config.toml
n_layer = 8
d_model = 768
n_head = 12
n_kv_head = 4
head_dim = 64
d_mlp = 2048
vocab_size = 32000
activation = "swiglu"
norm = "rmsnorm"
norm_place = "pre"
norm_eps = 1e-06
positions = "rope"
rope_base = 10000.0
rope_fraction = 1.0
qk_norm = false
attn_scale = 0.125
bias = "none"
tie_embeddings = false
parallel_block = true
init = "normal"
init_std_qkv = 0.024
init_std_o = 0.0
init_std_up = 0.024
init_std_down = 0.0
optimizer = "soap_variant"
lr = 0.00205
beta1 = 0.95
beta2 = 0.95
weight_decay = 0.13
lr_head = 0.00561
grad_clip = 1.0
warmup_steps = 200
schedule = "wsd"
decay_fraction = 0.917
decay_shape = "linear"
final_lr_fraction = 0.1
batch_tokens = 131072
seq_len = 1024
doc_mask = true
train_tokens = 599300000
steps = 4573
dataset = "wikipedia_en"
Each number is 500 + 50 x the weight over its row's rms, rounded and kept within 0 to 999. Layers, rows and columns count from 0. Numbers have three digits each. The size before them is the row's rms in percent of the matrix's.

# layer 4 MLP up, 2048x768, rms 0.0671, rows 1778-1814, columns 128-255
100:567550569505406498560510482493398522528489513490514459547475553484486497524503504519490499534513512423469492537408447529489533494561510435508538458345420488537554438470477486482474456460528469502591425481502505534474551517488400427545535521446519516517510494579500491471484533542567448518452530553460515432459512510521487453485561491472447535486527398478477541546538484492535537479465
100:500469491506425427536499432463502602497502600530531511466527416504481545526472396481557540452520463452376522552513495429478450546441459486508398482482453569553427398490480410486473533424492458524605524503530479486477565593464547613448496463562486467501477479526508562591589511447502384451476489471468506472455457487486489446564465494441453503534534480504505484521516503427526499427475
096:559514484498503447455470532577491572481569490413578522481416432471484459553520488492573488502473463482613513561547508529549526451565509434526492565458457430512507447542566479564523437508533425433472555501445465445481460463413503506465420587515472536393537554453524534457554459554470512484524530474548547487491527493490485545530700561496475505567497494443460399491422576466513537655437
099:498490490566496520528471555576484518532505459527497506580527407527557458515549471553512520576544445510530514492475419529505484463546557477510566584553525529508505477561490554541424484580440415516493480511590541426526527427523488560530449504472507537561497486555500519469544417647467535495507477448562536459473534478563519431497434485537469541469570473487397503491524482516492618605472
094:486510518483513523487545518506498475502582560553462424499451473466560448595511478544538493544448572590545488574461464567468544465552495547469514553460526529406461537527471521460529486523558403435517455521579568472407429512436547485457563403484441520467527546481463563474394473516525526543483508476442532538505561501435482506430422550492459535414414453495496490473525513441492508465499
094:557519499514498447513499575492389484414464524579465493521521501512519492458500619415567539515543555498547426474557613406514443599571476493504542507531555443516600525453483508556559531549433485508481494464498497533568509489514456559539428447425533524542538543484481450459466455399514448506537503562460438527562536455539490574439494513557484498548423528527470481406495450501469491424497
107:546525520450497473477570494469492505487548559518471488548491553425439506488508482535529582472526518517518493419474442432469503508454560491454465540440415537476466452423447499444532534506434636543532516497486401411601431497453406524412521519462498477446460524457434496403482486504416550413433485558571470539446442446483589497466483599453513444460495404413487594543569453441450533489577
098:570460459538486503482507515513491529485483460494530489502451498517489539375563541555522545415516479548458431585549467480484497599531452443488417511617465511485572508503507518521446472529484476522508465535500440439482479462475486495418507465521488448511411528459437479499600467450581477547505422483588563544558521462458539481411476581404492521622510454609466453506537455444485500491529
122:562485407476538536404582562470521471422499544536435506573495491520488501450431465450461456459546520506531580480419580500517490484540474541521488480477461522447515437473463473523467452541481519390555523491463524531579497494591594577471454581483562493522373533459565512520455545529516508426502491393504519599531513393563568381457475484516504541446506475472498437465558392555608545461470
099:520450426509478514508445484539502553507538539427628456488488486426516537491431583484466464467498523504580448516509381494523540453525506412478419461595530526505527498493422425453504457539543436476480532579489502502469468484484536530533512470530553465517580455533518503479498432526457552397524442479521493538402407479460487528521472623448441469512505424401439461590575449459545356505549
093:519458526557462486480539510461422505503521477497552387371504551458607537564479533406399453535460521432543518504490541508530557538451487539443570470479529497505438413438487457537494531498513491456472435537395501554522516443515474492489466556445507350417494406526522483557547585549579486475496541505494469492646441488533501431510420388512600553442387560493485544497462510467505499506461
104:547490491514461498425615523466558495470478522509391481482590498404587479524608503513465495486504543513529509590522485479502488505507471577505523559415528562532478507576530466608535539499481553463511459455519506548537565417537447439414503520480472524450487452515510519470461493526417515474456502555617393499546541462417534485500510451476555563550493452473472536529511539452468516425487
095:513563457485562576514528449543524497548571503546498515535481508520478410449510528568508573438546490487465457585432581445582470558540569500433543476487462427508459544535476443497511472473504469494499627472475537568531495419452497535507453542544504492478476438447523453526442570539491434430516540494456522515555460443513507570499465494463452557585475568557377554537485509543559440452464
118:497529420526502488548536498515469408503464416493430470436405527453488520469468477509543538439482477548493502542498449488513556506475612478489546459527487494454567522556481522567516570506452498553406493434493484522476529472452408450436498474471491507571486495416559495573513395511493430480493508433484441489370501457416573442430407480548420473554502449432456491526544500555461521556516
088:509531508495512532469445578492503479552611467495478461488549458517423485523592490519465429456465559490454504491494438589538523512509521540494551411530458552482537509497491550422555502446531462570474493485460447427539498455509443546485568606449586420518510529559528547482525538515560532546542513449504380535530511491459509461514489495533504509527493464479406483480537462459570477557512
096:459464524591523596452520561529510539599437491489432517540465522476453490474541512411437520490598475509496436469476507552501559557502551539574470596510467432529537524563525528467564506447490557534504515539536476431518496529409545495472470509502458483508547425402549648519430528567507511555506530500462564479421565552526506555475474417491473455502576602412471496513579476558487496416524
104:595532500479553501436532518517500479492428437620519495527482475441487471559531408556487541445508433589539453513579441447489552506544514520497517579503463548526421495540470507505516442530513489454518426509448512564578506473593528463563506413421535497500499437517428580508453478497437407602513477391352572593595423563555460588489456477549564413528382477540500496436467487512509473449555
097:482516467471522504535513557573470466497483463496618441483507471514425456597483488511590475461514500461419509433513511495544531556481463359497447448537448522531493482485527502607504494593451528490398453455427472495447495473514512554558522621564544495376522507551452483614415488476558500464491435540463428425471543482518428552549576499510513473493463450506550550562491534537467403554548
112:549483537448541492508430500549469493522455493573512504402389461451512574549458483466581488334448470516530449511450504588574418553546489503474560554465500463526494612416488515508437422465597564434580520533570490561488471455466478484450388490470462503554578508531586548485505591404447543503524524454517525477501431451464495495415505515547382521442593503472532475470431541559469452448532
101:512389510425558482456368496462557507569475507541433462565378581549440481455472477592554450516454563499495521468539532481477519459590481495487461440425510483542500489448488451440487451396529507566492507372521489495550500532539513519603492538468478583451487414456511600512535526536433571557425583425510471514481447580573528558485585511524436515584608502421612504482482494479524542444456
102:455577536399513442407410379555532569465499547497595461537513595441584438495588514477549438458498491533487487487533463581543464588541447488465509550527502486461453516486435488371538467381457483441475454536449517570584479449555559502439502552466487490515513553511486497539426506591588515462490516512502512572432514526519420420498511532481554447542530522618568466537449528501507467425558
092:573495409600494562424574562458501475434582483468514483494571451526469499512523376471443413489501501554546412567426488478525466480461517538506597443479527458456436399465482508396478458528517451530555539508489460387481478445455520455549513619440471515496485520479554514497466552516520482580565489446521478509523573501521558469451524410492591368521532513537546366518514466545382541547495
099:518441482518427428444520510520487497491466512481553432455422508452440473633515512508612482568537556539465506444554454488585479464471484604397451467536528499471546543437464478436513503515468553517456475454380532486491455532495458552500549461605488494391521424523533415484437448500465516460486400553469449470479559503542424458481529580473504566498492451400473503531480406528442542657592
107:485570435448461542442400464485442471541481562486453352542557582476413532632503526482531562551539543562566540496604518486472565523469534495425417542499452522410453555501463605438555511477475550494438488485476447429551511516517463458415494479553518521449527459437544520443470488513469474535463579501492493530509422512382502405479565521494572516515524455516508497575489547455416473570493
104:498491478429510438400436419532546513568477435515462357518514519520486497385470562507516457471539577617509481467505496571458517479516525538471544389398484492476464544571524465478450474503526495575514533583501578536499535527513494481533548558457598527517540490482516443447504562503521520472449519459538456527490511517509436473430547512549486523495450485487487468505584413462596520560445
096:563436535406575527453554532495505431477472453456541594522516524471461505425449501482502528507517514488539409463572497461502503468496425487465445464502492539589460514428455488452472457511557461544411457543523535450481508407467432438454453501493613556532495460522546502523465531555522475516503501578586439510517564491426552457483476538440409459527624541449567518463457471482459435491571
112:432418539455576483421515415530460520608628588477472583512523465522458418498470524517540475472456475510587491533490473491512475517382542424443553543557515536542525490505550518457477485417545566569509485465545459560476525394515589535524559498528526443519523515455544493533550508481546486417489506522511433496564612493510591630465446471482469530453512430525492454469442512466449459488449
097:459511437500529434515540500510482517446444497453460520531478527496401486489502480522535513523462443560547518524581476546484493513424552521484485432532568446449502456515522538512466416452428524557582514539479495487452441415511499511536490450512581538498450567501513485500502455423483532557437452485583554412460464487494421516519514470591546542538559496520458466501540566466408529470451
095:557486356424532573454373435478432416491529447531479505449520424541505495521489440509442480456441469540507508609550489467497475561526602504509408517515552525442497497457532553467536542511521565462455628502539476446452566550548575482550621515495510409538446527486558549461535636457563474565439582417482544429531572528453508534474478491602482445544477393543441541457483542509499502447472
099:583499504435476496539608559439519536566533500539453603424515483424492464510511553470521541477516457476565544554531535525511503456549529385493523549564440528495411616588542474509455503558441546529504456506481553557462573496487488519474511558494510464533505497424417437586481573546432494513489435479460510472422454451467421526481425524448620514518450507472545483496469540523523504504522
099:447464439463475482491519443531530523456549494496487486459554499526445474476491442558608476506473542556455534486532474513550632470401483512451491402453583538544548400458367599456400556438516471484509570452461536474389469518472502488453555529588457531496506480500558522511448480529534445499530512450414468601413451467464512594467501514470500544520557492494467528484555496498533564482513
091:461490507547370470442470528486428377527506552543439525489430522480476510472512556454491531431431440463451530551503495530490517496445489529490562386539553545532494559535467444461450453510482541562500513514479493583490472397579474502470552512564618447473424432510472464533462566476463528494492536494596496500408487364510503575459529462449398493509400505550476478531555539527497522486521
109:496496405523604550431452441535519490483530473412547482429634502481463455540524437507448563477462455524465467465453539545451475490590483442468443442600472449478488445500502491473480499482402484524473550597493498432518472509516534429508557478538432470384413529539445488539562500500537430488424586473472525524470462547451494443423585555534498568422569491488523562539534501600438476476521
096:482535404502425446504452489569443447514525514517557414573561457599434544478401521492434513491427531442432474525569544485398516531537586538537570482551492500525481592567425522509517484404435512503335502471507466519497524506460497490427446529583523549500535493607562478515473549444471464583480479491576536467551525477494518469460467565443431520496468497525456553541507489389462537640476
102:506412498484499557487582556409526510556509454490524513476544467425455525544500466546512488480485589377495464392607477570467502510476506494520489568487436512391472527453484487526385484383472515553510471455529467415502460488453490505526544406492451520490519508487495441494489518485583518551495470530486482539519444478445495572379582582507541503463599459431577444527555498472527477502480
101:504474549478567519395594524467472439546552496503522507482548539509589516413525561442492494586542457465433523481527536501555552439484541372571456487547453513443476500542471566495589674581465604502528556514487456478592511442448447447456563535517624584563506475467466451510568514457535467514385480509527431540491490429477398559597540454553553579544584576548404429489431493515493515508539
104:484435441520496446522491483464519545507493487460508511545498505542547504591437555456381465567508470540574507483406473468523450471530582484549484498545509533445525615498505508534450498502424481562578467543547543432600398576458410524493559412461456422579425526448401487446496492453453544509515398457445512565521536541537450478442459537443499446605426605508505492487416572563603492529539
# layer 4 MLP down (transposed), 2048x768, rms 0.0631, rows 1778-1813, columns 128-255
095:510463483481459598522570520590506467433542545464544604376566435466629389492506517489551471535477505539553552549560545424548546477493470481563512425602492522409522573594520500486529450540549500555483485478568495408594553505469541491491523484411417586434487538500502408456614519554462381449526474462524556533549486488582487525471510535507507517446463533501477505469559436482465573452503
098:534527513509501479614493554433516337504532463466474490563514544386496499528549493451513630443576506468490462504348619346498589588588508550547455418465417511469570413580428475517492510516491516532507556489475421514565489473498505542456462486492449575564512546496553536521509497458502387562458496547507494536637480554494503581521499488533456438465538515587508573585538442416507517544483
098:620535444557495469450474528474535534486515597432577499486565583495487448548489574567526492562483537526467488504596468516546594518500477481452496450483460436492437584420482527402532495543510505527431442499532440503532381511537552439442548575492613545554507534512556492573497481539480511486592551511467558448527528474500409432523611494508510441501544587462522473471478324492521495574427
107:525402516481561519461497563496488518519523535530520537528580480515475386479503477483455499568506428542506567507450466496482536518529474546571457486544499448460526515489437537455451462490574448458469619466576525429440478465432441456432417502544478430551450428461452413572556495566531495491471457534622526440482555512430565405464501555397517473461416542565500480473565416535394523602526
102:429436604440481476451523501404548453516530428592509614467527501409580542524489546421454542470463549577548439463432481556537503445388559481594578491545489469452477514514461557475553513491517452465533503490504495445446522432478391509475486488392410450439424574510522608509548560522441444484501561520466561447507486522502557497517493515529524561536534497487528503540544558521480556495627
099:464569490455551491496571491506494503538483510420524471563431473432410457545544544489469517500430535443462554481598519478478526565485527495508560479520547451455475571520422430516441478559523530512576452566501455493483499510498607426581448447445601491510435532472501552542509498533518488498462491469522432579558480401450571509414422487492512419521506528422487499532550465474485475479582
106:439538522471519468502544480609496471489524560576515537548545455521568522374507567486567477555549453496481511454542459536601615565545538488459558503360523579557509486468622460515520521602586407556574529409551446444509446436486439539625554525501460554515418538484506550488531514361420444458490492485500424527399520459538505594505437528529540618428472478518555447411457491488557503499460
100:553590497429474536594491492473516469469586586491447511420622506518525536470527482386579542452444525528485494413479451438523476465517512544459496463434475460481469439477525574537556484368427460529490480494456490571510566517445463398533437575619607520517446531454563388457412614523503448552447528545473398484520537555437570501431494502521518497437472491500390462481463430460546504477511
096:548448526447501410535454514520530535545507490524527619456471448480423557442577574497613506490539512550494458441568433494451458439552514542485521463413551538547429560545544454497446487490438562434535510430512539526516452460450427441516551535481521499465611476577493437476508489461552509467409561514510504547496405537549545384456513461558509494554532459445445461606489494560475474492511
102:415607485556500532391462469512476495548527469481491531495540493474618431533545470477540529524565483515547539504497385513443583449544452506550498428535497473527513546486470517528449452533466415518482600572396485540444449573503436482491560457500484560512538474491477595457496481530493533447495513464618449569434521529489487470534478492460369501475526475503509522529434446448593518502523
099:527477530383434419494544486523616466441411496573531487512501444464510544445473496554531502473563591533564528425489518598545434531391479488580359556465577566516454412442536545456529493532544540459471482484539426463520586586530571487531452517504545480513452508470485490550444493544523472478539516653479528402543531427448477525563438503550470494552510555515467584469524515491481617544491
096:443551501536460478546530498523607530547509535580488498394390522559372498432499537469453501445434588540551520373499476505572491591410484536502524579545467522472513504558528585519448622471497504468554540462525486435474493501454525530447446439492477556528519465466534470522615458496512440601463536576480476508527459505498483468502485502513501510536486547638465441546534490562509456496510
102:505423461575481544469582492581540544458444576467654564410552527528526602505599498486479524512557544550475542618464592370478550654480493452444488527490502459522475543539459462508465552519424511577532441484543483492474541545428412475493480505496471577437473457466533519565466510388571503523545555469501490411530437505483451442480510523539503489519514540520401546517453525488431439475569
099:417523519520545452559554516528564535499503564512505490512474617607454556431452482511573537426484514545522404474406455476425533574431530497443530572473544524485457544449478513513512431468563580446445558539546434530525401491511508618517439485518459511422486541497527576392493488480453453509484486502542509585444461507443585493418538555510567539485588558513485460456568407491561462551477
097:449485587491503497551443533468473509531415507539341523574538499511499462546477481532469522419456517456602450502524525426441527543443434480524441526532563543520481569562510491457401529433492558480485546616623363549541444532471525479646516440450462509440451498533511535547412487431505492453486509578488477462415422537484503545500526431448542573540493476548519554482555637492462514507524
102:531420541475445486538516589517553498550452470546405558470482506567574501436530505565463573522549596390597486490460519565447437502511618462589508556473503524522525518485606470482355499422479493564489409537488516524511578388534366544480480504463494476450481430487513542523569387414498465532518479514500501535480513502485483520519522493503543490516504487495541499492552503526519583569506
105:571558451602399441411563484536494524418547518556502444523516497534474561468555430513501446536619571588434496475496524361490509505509498577537473430520460384468504534503486521447537501478500447465585477479458537502441487584520477440570615408539451455507534488536565483539448479506542437569516561492456546488501429480520480479400509473488525514525504430468486538484616483470566456538563
095:488527466467426505508410377520433574478529493537504581562421523473502436475537535491515474571541555528492466559452450539456463526473524576593644536610459503490511617531508583526526440522514385545553520489423497323530578484545437480532537513542566516531463574558527538525558552519479487478602478580426520525517469495561508553517531520539468601490474470429501421479481475534485444526502
101:465520546479496532499427505450462500513480567549510451484519557426457518440453469507527459393451534498457539495543494474516498460533481510471440499502485478370489502522510567471561422443499505511535507595590427424512543538463461632427535519457475472477496471490414448503487506553529488514538542529575414525537476500444451410523532420480468509496578446432574440531495468451402536482555
104:569493401527510483444521358521517402519538500445535515503471513466497397489512541447445496483373483437536433516602573538516517391550494497439491489449421545472498504468381481490507574482534489557556407553523558384463516581560564528536507562525484465481489429535504476511511473476585493439549500496484460524495499524618492527500409482534563485493465541529582587518479474500491586504497
104:384537396499531500609520517565585539420467495389588548503479532556483507538470510552522503526497407498589532471525499455585536541563361599471573452494576577520496439482469565548466604492599545491390483469458505498421479560562494496457512500441440548553490544386483533475485421501450586490534532518478530446568394535521553488589558461603424576641525636476457425433466441542475496526480
098:468466461451484538527580591500494423519530488524441488503501542508454470462473402499493469549535506482547490441566595531357543506534506374447503529500464427448452480570458449490426502514456493569519571487546622483576489532553520542512508497489417518539461548573598557470478521443595500476561492556502435494554467534496566477501498457477525467570489481459566502443545550518535545434522
096:516498469500512506505496479608463495523617536536561540504442530444576472455602582502511443533467519485515576545476395466535527364438584534510508471455583521525451449533503491451512524458459505522400521476439471468480461527443486578492476474520478476587447543473544581488529543539456500482562572573529498539501568488454585481456510463518364533481551394528482561528522542556478409529509
104:517508561559551536517542449480421461542480526550561489456418461621409458498474626513503515562587534458621414469546486595470508520428477464470482474520485475504397532384526466491478459519526429541486525519470503483575448535493486492477466553503451577470552478549493483494531476527492467540543496499494557457498515416512531573573418476464447454489497510531598545590620465528509558537528
102:453461500538497479502462463510500463506533464488478531502481469476491526491532446387614508489584370470534484543397417501497452522588576521395523486529527443519464522419467490528535557535519479519480528497548427527535589515573537510520519497576485437566631428464422533466476519446507409466476487450469489538539436555504499480520458557510571546434435400484516545499481447570443450537508
104:505469563512518421474560630471563525593581509537499482489427473493508519531550442531395472494500503510390477631597518458462488564497442486517426422445475465460536502502503397494541459525560382373582506499495513529369457539515523460449544572463465417634484389500514498462507550495551542420479529518544584535573552530443480412489521546501482413507470509557441528505491473465473505552500
102:543541513502558495578533533535487557489562576517436479462478503466491515495438451424479536538481491555456499487489540482579596523416516493531445459467507480552522513487452533506543467472435496475491455476481459553529506472513533565507605526538501557511547637338446475569585462638489538431540509456445531541527483565426480523422511459452468497506369530497449483549474552556479520532423
093:472463472547444546520466463479434522555549501491504451477506457492504478475560501408492468348515520497487548531506536525492430540371576452541555513466576532518526502536497504502467455564561479537531501561513506562514377441431588441471516519495446474413478472559506469412485459493467519517565411451518488433460551506594566374548508387484533440555480514475524485469536534600482525519428
098:497538483410502486525498592415497501525481537455526529490534474474414516517517472556466497529546484456517478428479499417429514396468568490488527425542555538458472534505395482490530516526556461493539506502510526612483488442532478547442572591604514492387477423523580521465483518528363453539589446539473570465522483520461507599506543464512423418435507460519426500480512427424455425542492
098:562548496549515442522500473404449461545436489499447496487494667580565437503486391512429529612506613553563562487538489521526480572511516492522493510580488547533534431582477472459541526493456502566610399482388475557520483431541511486511549429533480491467540529416495572535480494537382480463502507407564535487588463526441511520469503493441461501466445372489460507435510504471464440418360
103:507474496532498500465440368536524566509487621496508491442593486505577548563501499466386534560540478568510537506465486547515468456484439426441463563484549586557557541450526518508501530518468490515531487515546524537510491436443471591405578555525499478552524521508513511479554432542538423487507510366554504402526521479494569539460565568456512334564581517434436529479522485506488423420467
097:481485487546524476534443557499413616469459551482484530447552516420443497523438542503536615503427481528524517524473470485538546559502550583521539428538460481450561566586521480520508443497496468508568474535558432470469466463597541422424524430615420533547515514500493402519451494536432609521487502468487467515512513497454533540531531385449400449425561491501476575543524519553454501516587
100:422493466487430503462586391531471458467474429610509446440460459516566489467503434569558421575400461526493491486499491433508544477541541495428455511492468458484454488520515544374554518524501574549498393586563555400509547497545494500540403452495534482465579511469512554450474480532589524578456502515533473569512489546426476454520460421447479483430556577456522455474477411479508541602498
100:567524606487522483611558524550475366557490577519516519457549426520516462434416517443467502480481505558516534475475398504570505496497489420532624515524460466597527575453570495533511568522499483422525392436414466512554478444501523471547554534401488591547516518637414597511474563427477461444510442466569535512561514556495562479477410545476499544414491547414530418407564501534541448465394
103:465530615559507401643466513470397389457536524458476517384500453512493512474471531476456438516531493423560574547454528512527592543413531584553479568476498510542512529446433513526486464499412446539535425437514523464498504532522563583469481482486451577491569505464602603522524402480530450519416481517544483454562587517480560494525547495514470471467564501478436477566414526406507441540505
098:420549468535509526473524522449519532474491465464481424493547467529503484535538518575556558475482408393518543585469553509466539486507527412545457543448471483452458504530498518470490425494520530530426495470468465541492499492546412546431546458456539425537562496559533562490503479473593471547541515488484516580512482512583465523514596507509487531428608468483522463487621453506452472545428
# layer 4 MLP gate, 2048x768, rms 0.0662, rows 1779-1814, columns 128-255
097:411466439525519505480504479501591427425517537572513570548527537397468466553434519565432478457452417523457569440542475579457534420633544491503514514491539502410504473381460534489520592545448430565466577513493529535561499488510582441572521492442423482403532572523529574513526466542486524546482498482611509499469532505584534502472481591554478468514487541488420615561498512561463556460491
094:445510487445494382561521557542461570485487496417532478487435555487530424428537518499389526509530636459549476544434489461521546539403496472581461554462516503483485532412511429402468447475502590588423477407536614510475500508555497510468525502481596433594483485497636374556563522627446461451467558505544466539421497523547501501448483445454526519606493577511572456542519436493539583530523
100:508466561476453529496592476550490523545522474566468473498607519528522498560497496551525438478459566452520548546516437481519494533504554495505490511585557529599525479519517508425512460526450524540493481416524485565520531501495396505471469464514577538438478468516476559455558411459520546495489473497486555400462491517527490479471453539531456460607452433509397493494555432411439466552534
103:463460466457513512587549552558502492527505583531481496532480504467516479504544463554567471526517574441435551475566459572469518585542506488529473525485498440500519404460502459515435522510419505533472540408548476534525461567487399583486536447516621579454539547443485528466489515477414511502484493455509488436518474567479385518491541372504415409489579596442556484505443440481408478506459
094:506542483410505447505547527538544522471568596549450504521371534481556529548454515516438439440505587553489503556482458490580485383439508483504500420581532502512460472491442389422553392575493483453479567490546579489451460611533532444459487545548499534449552574472428452586512555448543517370494560507560530485479598466471545484490499483589480460488516426503556443473563626570506479505560
103:465508509518536431551435498459559515510529446383501517432536461504501420537447466481460456518547513528521447511552455485476512573416505498517474461513483524551490512451501515481561486556579476447528484586515483558491529518525496404442525537513534451453523438477572478466507446548484498453508593463496544453529580478437490442543484523471435544498477423509448530545495624481508408514506
097:522577587462539485466460565489463499569509493421570463428499501554559475470520505573471491459542520567484551504527465446499512501478530526479475476519507523506404440457504555492508446475585399468488402547502548487441469541407550617461536455462430443390372474556552429539503458445586510493563452464526516548563436419383434470465549497444494434503478483528360519535557564449468493534563
121:529537500488466495410565505444504543455471406509441501605592593500391482512403500485461421470555544458509491509446624520534564472529478457420484527530511526452437432443493423435507413535509509459538402563439450388570568511527528541379519553530497524507454512464547580458433503527431503489465420436499526549526561478534440449498545488549496513481465452437410491570600419538506503473533
103:472526536514422489550479478428449565446550461560542509465482477556504518459524468464472508468596554382450502529537427573512586489459475390499506508546479510415459475523498530573520490506538490498472484565518558512521509556464502472467613533473552548548472408574527585480578467465488513516522492482485503580441467453454563559447518612474444477494516510468580552527528564502544517473518
096:433461585549543525487571490521512479493407565556482472545466427541563576547491390451477527525575499439515492527506430403459487472522487536453487477561520516514493511524473436494449506510473612547423465564469525474464621523505499512566505470447538428563532448546423496522551394462408493598485528576579543531522429477540555465539471486464501507472516535431413551497518406486452513486545
103:516539487550486420626565512538565445505561482459567495543451565457554471558411557483507486471495436408532427468612476472503556564487596501465493431518493457508477556476580538467529578538486544461520474568490473562530588469473520472496535523505572452533479553481457468490526608510581479519536538532472445518494485486630548544473503460580528470468535499524496510485527448454519478453534
095:507456537511503501512516557439467528494568444513616476509508512558539531442553475575494467453492428486507501525512548490496498608489588445549624498495463586578606528545409487499449426499508496500469538547491467524495495512492433504545527497500497514431506546590476446541502446481459433503532556426412443515435423518547521491557448556459351463521544529493458458530497456515468516533514
115:472544478544550501459557458571593403544494647409438498422540468500512488409496418625545526428542476567502577513552524544538504487482549455458500428393553433467507538483477535500567492475503431557407490546580546538520515509584419417508439446418491463597452516491468496543433539505538469413472524493448445536509532573434539573506558523451426575527454490449457581590494498387482560520449
087:444480459557587413531514517487482484476470510544473508497554478603548465523476451386490502529544456505544485561520468600445553519504446510424396549539493405447445528456528534461576510494550557516546599548462558589448537458497440477373533537508494505446498516593508407504415538518422582436424456472557544465532493444505483525545508545511437487470532419446505437546478574617508489481554
097:563522453480470438521504611534567489438410529610535528403520492449536443517433567481579546578521576420474494503576480511541423509495497486458553545511528469444515426491520429491401451439469460516491486461511446433551481435514433483459520385537495525441495487542494530450539455457505575579564550501585551453450532491451540470463486499515530428479479582447501530427487438441491480590537
108:432532510562517470411477557606510463368541472562505513495453590462553467488526404543600498485486468461498493493466476454468470432521569497494552481464485530421473496511474532478526541497508498549479501411601499576567508565448527448559517479493511508554576562549530523494388464444418513615425576467470469447418539445536449474507412410546487584491506493474439594511562481462543567465508
092:481554548480518485490478470567567498592489469444451516545555539472496466498631498567516553464472497516390442563504503459452544468460547527410510472505476480556366515546550523469478457469465522520493555597550541499452535499551434473460488474563526462465567466498511542443503526427533410516465516503434525469559461556490509533487513494473458438532444487476414506486454539565489496573529
104:561496494459494498466534515469514494446501491519627601427495427419550534456463428480517491509513493565522416520520461523435482549568500533560502464494555479471523580520545441507355532472531589566397492482551554533520491451590454513465463386422558475513604510551473452519519438450479628509496471485648471565442412552586435467569442490446428421523542474555487529495526362463450457528493
097:558432441426523462475488584501478476478468523477559482594509536496441457541438529590485563573453475502488438497501510552401453576527496431497490594573531482521556488469485554397412484377565554432451468412457507525522473557385479601432603440460468512443469450540472483473449389505403446505546497460497456572380491556496542521546479569526553467560500541412469474527452510529456519467466
093:467464484581521538489486499573491504451544516574508456488500522430471536528469504489541464416482467484520512515569416551465464535553482448470528423398487527569423516442539493498550508477448557517472511447563478529524538463478506436435525445462492481497561537533462528493595468519499516418458496553500473496472482420400489480462520456517475511493519511509592390596494521545580513471491
096:510582448513547421478449515491533524472508582453500491521523549485528584555567556435579467524495561356528539523427491569582447493480485448494501651454487560494515467476444484495501553374573535377524520471382473537460580469475496528446481511435468600537514470627518556406466555497516459528484501536421539434459452495513525499532546524479453482557489552508454477450513512468491518494511
095:541490556506477480466509552522491413562432507462547477502449560531521416480460487513546497567496465518534387451460605511520409443457478454455528432570495484438495420459551517518414495518540655389432489435580529532496449520532533465534531563513601471417482494468481548497556547555527576430555474464521533401474561549512424459486597457489504499537509475603473517481429466483496615527517
106:482554511470533433520486546402551510467433487530556566573566459492506498490472458437510514555463448405458524443497513512535447578419464530579508523520490414463506481523471459480540347484533538588526479547465501561520542429471508539518434446450505558603540539490436479491565512491439571497445514587513502500529515475509452480545465485520547440422487451516520492528574486483508534469545
107:471549512544482384565466461577526434560428499483508523504583535633449480488479570462529531491484549596525530520472541581487528461475456514467531478452462436440533521518546431540470522460429533493522494498423600503551578516599505599505477468554620583482496450493524349494499614467503497606499480446479525475452458529496474458547502407458368548469452478443469514546558435499512523449556
101:453365485586575465501558430600541446433526434524446490564456599538477460493533492523481464524477547452422505494431498531497517480513533450598432513516484485560441433459485437551423461486591511439494580479504372535498526504474546477478563448412552489584496601573571520500442555500505403544594513410491411567511492491508438555538452553437426514577519621502562434434417530473506465418554
112:487481485511533543449483481411475465463452515443510507495604508551461491520591620541486543484559370524375438573529483480415507413424529503488490497537516436518515500536466463515497456529375556512491571537449354517432546478531503431438492539452477462405504449460520516399469415462544502492506513399427445469526481556579533537500503426418454616510490566489459514580519442478525457479494
095:514530517525506590544510531527485471474617448549483479486511524501511475486491507582498458511486473461463429582509531485458481511486448501385560442508432616508446470474443409539478541507436488486563535542466650535518460504427386473517507457531581526511531491493477528410451435480511412465430458526564424512450465535552504489480596543567516431495555540492518510555488554546569481515424
095:373533449512399386563543521470560572500467490506527522556502449518486513568626493390482425447492603501567459491556523375524487572463422499471503481485503450527528448523507605385432473479550492518464516521508488551435625547519609526465546527376516592514485538528460542492474408518464508473534451434556486499438547461536410364568445448523562570451486563523454524468541502580545454505459
096:421548520475457586461501402433468484501498421518487497387532659538532525559595601439487559513441451399450466431531467556563642504385444434461540468497453532548548601492535457570527472506545458546428562553476524520510469365566441471516571507457474553447408435522505381493564556496501519537527487443541519488589479543464616477530541455565448443510568554465508543609434510543517476490516
094:436422460527445521563492514473500502472480481559537428569492512380387476516529476411444478613566503497563470479467533478449459404434507430437551539476541465495501518448438453538476537569543513509494534483478543496502516452588538414602562429515507490461581479475481519572437390567521489453397542505480487519540504528502514527480368500468455456565457591507544556460456445537518503518475
096:481503577612480442390529557483443521510422462461442536499503509459462494483487565475539430447414504422495519579516540577438514444457454569558514464575487560485508478547459520448590418495477527530434480585565415427522488476494411544374535489444527495435394600508451566545486464469531574520473527446497509622545508564477502489432485426523536547513483563578600527465523574456493403413484
113:535524435504466555529436453474538459401515572455446448432516521471482510475564577567539569531460554549524487502498476521445469453596508461473482489535496518572494417556521429515489576512447443531453505612568560500440484469530502436535643532628475472492433534627497451499545505466534483458435463538582421467511456491431505500579505553485475504507492521473459517538534435541567543523502
096:443447469522537510485534545479594395456472515520541568451486615479477490506452541467468607417475504482549497429449519560455614524522474382519470465488554396531488592526526431513568495456482522508451565506532433588473494438488616506546580542607547570463546542569570536509531505521489553497494421510581520570463529549435500426439531484446455501460424445502510454510442446494519466458482
101:535503480597582555478493568538495451504483474592522494527582487554554444452500505459526522483479537504548343474507440551459559454439539463542384434507453458518493516509602504516485480483441506503465566503463466528525536517497527524533563553450493539464347450538549442511396473467484530504446460486434510521523544478480521541491518554486495535516553517468404585450577451531593598457541
097:529445476493441454485474489562474572529521465554539436587547572470532563518502424542556519492479507588594448537555479566480468571530403490482573523455433501502454434489486435424407494539473480541581518436469510451446541488483472544461484505472422496467505502529482461494517498485463422440538448443455541512414441578610424476532445533461440447514532494538514508535596489577483476467551
103:522498451516460507519521466427597419504464528531414555543500594505518502553464456507554503477493542470503473544566441444431513427468428512599417515442475525568586495503443477401392511534481417522489482481507544451561508487448517570471447510482512480509461529512623566510539552512565604564427435575458493516457568396445538455473495471478492531501516468436477509496543443498476573532435